{
  "n_layer": 9,
  "n_kv_head": 4,
  "head_dim": 64,
  "vocab_size": 827,
  "norm_eps": 1e-06,
  "qk_norm": true,
  "parallel_block": false,
  "extras": ["some layers without attention", "paired heads", "shifted keys", "gated attention", "a norm on each head", "capped logits"],
  "init_std_qkv": 0.0289,
  "init_std_o": 0.0,
  "doc_mask": true
}
Each number is 50 + 12 x the weight over its row's rms, rounded and kept within 0 to 99. Layers, rows and columns count from 0. The size before them is the row's rms in percent of the matrix's.

# layer 4 MLP down (transposed), 1024x256, rms 0.0943, rows 625-631, columns 0-255
105:59 43 44 64 64 48 42 51 57 44 46 51 36 52 48 64 52 59 28 33 70 42 64 89 41 56 55 60 39 58 31 62 60 51 51 50 56 44 43 47 47 65 51 42 61 51 46 37 52 35 64 66 52 34 46 41 52 50 62 26 35 67 51 47 48 61 47 51 47 34 53 55 66 52 39 31 57 36 42 47 51 24 54 57 66 42 37 37 45 63 57 41 40 43 55 71 45 65 49 49 41 20 56 49 58 54 56 48 59 64 57 43 27 52 67 71 43 61 52 39 62 70 53 68 48 29 47 47 42 51 36 38 36 54 53 62 56 51 60 38 64 77 39 38 53 59 56 53 48 28 66 46 57 48 60 37 51 41 42 45 39 47 56 44 58 39 47 73 50 39 45 45 64 50 66 68 68 46 64 57 63 43 38 75 69 51 64 27 56 77 36 54 62 59 45 40 48 43 59 81 55 54 59 55 32 48 36 71 47 50 57 65 48 46 47 54 66 42 62 53 49 25 36 55 69 54 41 56 62 64 31 51 41 48 68 39 47 64 48 34 58 43 63 57 38 59 73 48 47 80 57 70 63 25 85 40
018:57 13 41 57 41 45 63 52 37 47 36 50 44 35 78 47 68 53 51 71 43 77 42 59 35 52 56 63 47 56 47 73 70 62 57 51 55 51 39 47 50 49 67 57 36 53 54 79 52 49 51 50 30 64 53 52 25 52 36 28 39 57 41 52 48 44 61 51 49 44 57 50 54 50 74 49 51 46 55 75 40 42 47 59 63 28 45 40 53 52 49 44 26 41 48 52 49 36 32 30 47 39 43 76 56 43 25 48 51 60 65 60 42 41 47 54 49 62 54 75 49 65 58 48 60 74 70 49 52 33 62 70 38 39 37 63 15 49 33 50 18 42 68 59 57 45 49 59 45 49 53 40 40 47 62 44 53 34 31 49 30 44 34 53 34 49 38 27 42 38 57 50 30 46 49 45 31 25 29 41 66 72 50 41 50 53 46 45 57 47 53 74 51 77 36 51 31 57 51 64 47 60 36 48 47 27 45 45 36 63 53 42 35 59 62 42 62 47 60 47 31 63 50 52 72 54 58 47 43 44 52 50 68 45 46 53 68 50 42 50 48 57 53 62 51 56 61 47 59 48 27 56 40 55 32 42
105:66 31 58 49 44 51 52 33 44 55 60 62 74 38 56 43 35 61 19 45 53 52 62 70 42 41 51 47 40 44 52 36 49 40 47 56 53 52 39 46 42 38 46 57 62 46 62 53 50 58 75 48 50 48 62 44 19 25 40 54 47 40 73 50 73 45 65 59 52 54 53 67 63 72 45 67 54 67 55 58 47 60 56 57 55 61 45 30 54 69 37 44 54 40 48 61 35 27 23 37 50 49 49 58 53 55 46 50 32 45 46 68 43 47 43 46 59 71 45 26 67 56 48 54 41 58 67 58 40 43 53 31 34 33 51 56 50 46 46 47 44 59 59 41 23 53 45 46 41 54 76 66 49 58 48 62 59 44 72 36 41 45 65 74 61 49 56 44 61 53 45 54 40 55 32 36 44 58 40 72 53 28 27 68 40 43 60 31 43 60 64 65 47 84 46 32 72 35 42 60 43 53 71 48 43 51 88 64 31 43 45 44 54 19 53 51 50 36 51 48 51 63 43 56 45 63 37 51 36 48 50 60 48 60 69 46 40 54 39 38 41 36 58 46 61 54 64 54 26 63 60 62 49 69 57 46
099:47 44 51 46 53 53 47 43 45 53 47 29 54 41 78 61 42 50 33 40 29 54 37 38 64 67 65 70 70 55 26 47 46 72 47 59 56 56 54 45 59 33 53 39 13 28 33 56 65 32 50 63 64 45 61 48 55 71 48 57 50 66 47 57 50 38 60 50 70 35 40 60 45 53 41 48 68 45 64 42 55 37 41 50 68 77 38 50 31 35 55 40 50 43 55 52 56 58 68 57 59 66 27 34 54 39 83 41 37 62 57 41 36 65 36 47 41 44 54 55 60 51 67 55 33 68 31 47 50 44 56 48 41 57 32 47 36 42 49 66 36 42 40 54 46 65 49 45 42 73 50 48 43 53 41 68 44 51 49 52 60 46 35 53 54 68 40 50 58 39 59 62 58 68 60 54 61 73 29 58 54 24 32 69 71 38 44 61 54 58 42 74 38 49 30 43 39 51 46 49 49 52 52 43 63 26 40 31 36 66 50 48 55 36 35 59 66 75 29 72 48 47 35 74 44 66 52 49 53 39 48 42 62 50 37 55 67 68 33 45 32 55 48 59 45 59 42 61 54 57 59 63 41 49 54 48
104:65 47 39 50 50 62 65 60 53 55 50 33 51 33 65 51 48 41 53 59 56 68 65 38 37 43 25 37 59 64 42 41 48 30 45 70 39 65 47 39 29 42 72 73 76 41 45 54 68 63 58 54 63 35 42 48 72 48 39 40 51 51 65 70 24 45 73 59 29 45 42 46 68 45 53 40 49 58 37 56 38 62 43 51 41 69 28 39 34 48 51 72 44 62 28 40 60 53 52 52 62 71 38 31 58 56 59 45 70 35 57 57 32 40 49 54 36 46 67 61 68 39 38 56 47 54 60 33 55 47 60 61 48 51 49 48 57 47 49 45 48 26 68 53 50 41 53 41 35 68 49 42 49 48 44 48 59 33 58 43 45 68 52 45 46 68 53 86 62 40 70 44 59 54 66 56 41 49 23 58 53 45 67 50 33 54 43 64 60 39 41 57 54 46 63 44 56 62 46 46 32 53 55 99 36 49 32 51 55 44 61 59 42 39 50 69 58 39 39 70 48 49 43 56 53 78 56 38 61 62 71 59 50 33 37 53 60 50 50 58 52 32 36 53 56 53 39 35 52 61 68 38 46 59 46 53
095:39 45 45 53 53 40 51 57 45 63 41 62 46 41 72 49 48 64 40 50 80 56 39 56 35 57 49 54 57 58 46 52 42 49 59 45 63 40 45 31 60 74 49 26 31 55 73 62 53 52 43 41 48 67 49 49 53 40 57 52 45 54 42 54 69 54 57 43 40 48 67 47 27 40 58 60 44 45 69 51 53 41 51 42 56 66 54 27 56 55 34 49 62 43 44 48 37 41 46 35 81 31 38 51 48 52 38 42 54 37 60 38 45 60 47 59 37 53 45 43 83 43 48 51 63 44 60 58 25 42 35 30 32 44 70 38 33 55 53 58 40 45 56 67 38 42 70 20 67 42 65 57 39 54 69 45 27 76 62 44 62 64 52 29 26 48 68 43 72 50 44 34 42 36 46 43 34 54 54 50 66 50 48 33 54 38 55 68 65 41 48 64 57 60 41 63 52 45 49 27 50 62 49 30 51 61 76 50 89 44 50 38 46 54 45 29 64 52 53 50 49 37 55 38 36 54 58 54 41 55 45 57 49 76 32 58 53 51 75 49 70 29 71 34 38 53 45 39 31 48 54 49 69 39 53 51
096:29 73 47 45 53 55 44 48 46 58 58 55 74 38 27 45 36 56 51 53 49 39 46 45 47 68 51 74 63 43 53 54 49 35 32 50 40 33 26 51 66 53 50 62 74 41 67 66 54 56 56 49 25 56 56 48 55 53 47 32 34 64 51 28 38 51 48 65 46 44 32 58 67 40 52 44 46 46 50 62 70 46 59 17 56 32 44 35 42 45 39 43 60 36 42 39 61 32 55 61 51 42 51 54 44 67 32 56 76 40 40 35 63 57 56 38 61 70 44 24 52 53 53 51 41 47 55 46 66 47 69 41 49 45 36 69 44 49 58 37 45 67 21 75 50 25 57 64 67 49 44 54 47 39 33 39 46 56 41 41 54 49 51 43 62 39 55 45 46 54 46 18 39 56 57 46 56 65 57 46 53 28 71 77 50 49 39 68 44 55 62 30 59 69 28 57 49 26 52 37 36 62 56 55 38 51 52 44 48 45 66 71 48 42 66 47 56 59 53 53 59 42 58 66 45 46 47 39 37 61 66 35 54 46 35 58 51 48 41 68 34 55 61 59 71 45 74 53 41 64 55 75 73 48 35 39
# layer 4 MLP up, 1024x256, rms 0.0989, rows 626-631, columns 0-255
028:81 50 26 59 38 40 97 62 49 59 21 45 47 44 56 49 51 59 52 34 51 39 38 54 51 49 48 53 42 43 49 33 59 52 37 36 47 50 55 53 43 46 30 23 53 59 39 44 54 52 51 48 48 49 44 58 61 49 51 63 60 54 66 31 58 39 39 59 46 54 25 60 82 81 55 55 61 37 35 47 45 39 42 44 43 51 41 52 71 52 64 51 37 62 40 55 46 40 41 61 54 55 60 47 46 39 73 53 53 48 62 55 46 58 44 40 53 66 46 44 35 79 52 41 52 37 51 50 41 58 50 25 61 51 44 41 52 78 59 43 41 49 43 49 44 40 39 53 52 58 53 54 52 61 69 70 46 48 24 50 40 55 41 44 50 31 51 74 70 65 37 26 31 49 21 60 47 37 54 53 38 50 52 38 37 52 46 38 51 65 55 55 61 44 69 57 51 41 27 38 36 39 69 16 50 49 51 23 24 51 36 38 55 48 55 45 57 29 59 49 23 61 55 52 56 47 37 55 59 69 47 58 48 64 59 41 39 51 58 56 59 44 56 62 50 43 49 46 60 47 34 46 78 56 20 43
105:48 63 26 37 46 46 53 46 40 59 44 42 42 51 51 44 56 38 36 32 59 47 37 65 33 67 55 41 57 43 51 30 47 68 23 34 39 58 49 61 55 56 39 49 42 45 52 63 59 50 70 62 60 47 56 38 65 39 59 55 44 71 53 42 49 52 48 39 38 53 45 66 69 50 53 59 37 49 29 56 55 31 34 48 37 21 50 66 77 41 44 74 34 37 29 46 38 25 52 53 55 53 61 57 49 43 60 55 66 43 62 42 20 41 58 64 44 62 33 42 41 75 32 48 64 37 46 65 41 46 31 48 55 30 19 55 44 84 49 33 50 33 43 32 53 68 65 59 81 45 57 55 49 47 72 52 56 60 37 53 47 66 19 43 52 32 39 66 58 65 61 46 50 45 50 38 62 66 39 58 51 65 43 55 59 52 30 45 50 51 64 41 51 52 38 53 42 40 62 52 47 46 45 53 63 39 44 57 50 52 39 63 56 26 72 28 44 62 50 50 39 44 35 72 39 45 29 40 59 41 61 54 53 53 39 35 47 61 54 50 52 57 53 48 25 62 63 39 56 51 46 44 46 52 57 22
097:67 47 37 69 43 62 61 48 42 53 53 49 39 51 54 56 43 50 53 51 33 52 48 51 65 41 25 73 46 48 67 61 49 61 19 41 45 56 37 66 40 40 56 38 61 57 61 45 40 40 28 59 71 40 54 38 29 39 61 60 50 49 58 52 77 31 63 55 40 36 38 62 61 55 68 48 58 39 53 56 54 36 32 52 57 41 47 58 41 68 54 42 52 46 31 54 53 47 54 39 75 40 52 71 41 67 67 30 42 44 47 57 32 53 55 56 45 61 61 54 47 57 70 61 39 64 56 53 60 63 68 30 49 67 32 64 77 39 77 57 57 46 51 51 46 39 46 69 54 74 63 52 53 51 47 55 33 64 15 56 37 31 42 50 65 61 30 51 44 50 19 47 50 40 49 53 53 81 50 62 41 51 71 53 51 65 53 46 47 53 49 53 41 37 69 34 47 46 44 53 47 63 66 39 66 54 65 45 33 50 64 42 53 40 47 44 54 55 58 64 56 64 53 46 67 73 60 58 74 71 63 65 51 61 46 45 39 37 62 66 40 41 33 36 44 71 42 38 55 32 27 66 64 48 50 35
102:51 54 56 46 53 51 58 47 50 49 43 43 61 61 71 86 48 67 46 46 70 51 44 36 40 52 49 58 40 48 57 60 50 60 46 54 55 31 52 61 23 71 43 30 51 34 45 44 58 52 38 56 30 51 35 30 50 52 60 52 64 65 57 44 31 52 44 51 57 44 63 41 60 58 48 52 46 43 45 53 56 48 44 51 39 49 38 72 65 49 59 47 42 41 53 46 51 31 68 34 44 39 45 52 71 76 68 27 30 63 56 28 30 36 56 43 49 62 27 47 48 38 56 38 44 44 68 48 29 29 43 49 64 59 38 39 61 46 52 37 48 37 64 68 72 42 49 35 43 50 65 48 42 45 36 53 50 35 41 67 41 38 59 32 40 54 70 56 55 50 41 09 58 52 55 36 65 53 32 62 39 65 50 43 40 47 49 32 59 60 40 53 46 57 65 49 53 52 23 80 30 39 42 55 49 28 39 56 46 44 36 48 41 54 57 50 46 31 19 39 63 39 57 52 64 38 47 48 57 54 54 24 44 31 48 60 39 47 48 42 71 41 33 56 40 61 48 30 68 60 27 25 39 65 52 60
098:49 43 48 50 41 61 59 67 56 55 50 36 28 48 43 61 46 77 57 35 58 55 45 33 54 27 47 46 46 16 59 36 60 36 62 37 57 54 37 45 53 45 39 44 57 52 48 62 61 48 54 29 56 48 36 19 43 59 76 53 39 48 52 52 62 49 12 67 45 62 54 64 55 54 50 43 55 36 31 34 67 59 42 51 40 59 40 71 44 64 53 33 41 32 67 79 46 31 45 56 51 54 64 52 58 39 43 60 38 47 65 53 62 52 54 59 76 62 64 50 48 33 46 56 71 53 39 37 53 33 62 59 46 70 45 63 40 70 40 45 75 52 43 58 43 30 49 54 37 42 71 65 36 45 57 58 27 59 37 43 19 52 48 64 55 56 68 51 60 67 46 33 56 59 44 62 48 41 44 59 48 55 30 70 38 60 47 32 49 43 63 48 49 53 67 50 50 36 61 64 57 31 82 27 40 65 65 43 34 52 40 46 69 33 49 60 55 28 48 48 54 53 45 60 41 72 47 46 66 66 45 56 53 42 53 59 52 53 61 53 32 38 54 51 48 45 60 43 55 57 49 52 36 48 22 48
095:41 54 39 63 37 35 59 44 40 79 37 47 37 52 35 49 38 59 58 59 48 11 55 58 67 60 45 41 41 35 70 41 42 56 30 70 47 53 53 61 34 30 56 55 61 49 47 50 52 39 42 53 67 56 49 41 65 57 66 51 50 42 52 53 48 72 52 60 60 37 60 49 53 74 47 59 57 35 54 32 66 50 60 53 36 28 27 57 46 23 54 47 48 46 39 46 65 25 32 47 51 48 59 50 36 45 66 42 74 54 52 58 40 52 42 50 52 74 34 41 70 65 64 34 63 48 53 77 52 24 81 54 38 57 34 55 61 37 41 68 43 68 49 55 46 34 63 56 33 52 40 82 48 30 53 41 57 42 50 58 66 33 33 56 60 47 38 56 45 51 42 47 51 47 49 69 53 65 67 29 26 43 51 50 34 68 64 57 42 48 51 54 42 45 52 38 38 49 38 46 46 49 64 21 62 63 37 40 36 37 32 41 57 51 50 51 44 31 48 69 54 59 51 44 38 50 46 31 40 60 58 48 37 47 51 43 39 68 38 47 58 41 38 65 53 54 38 64 59 46 67 36 44 60 28 34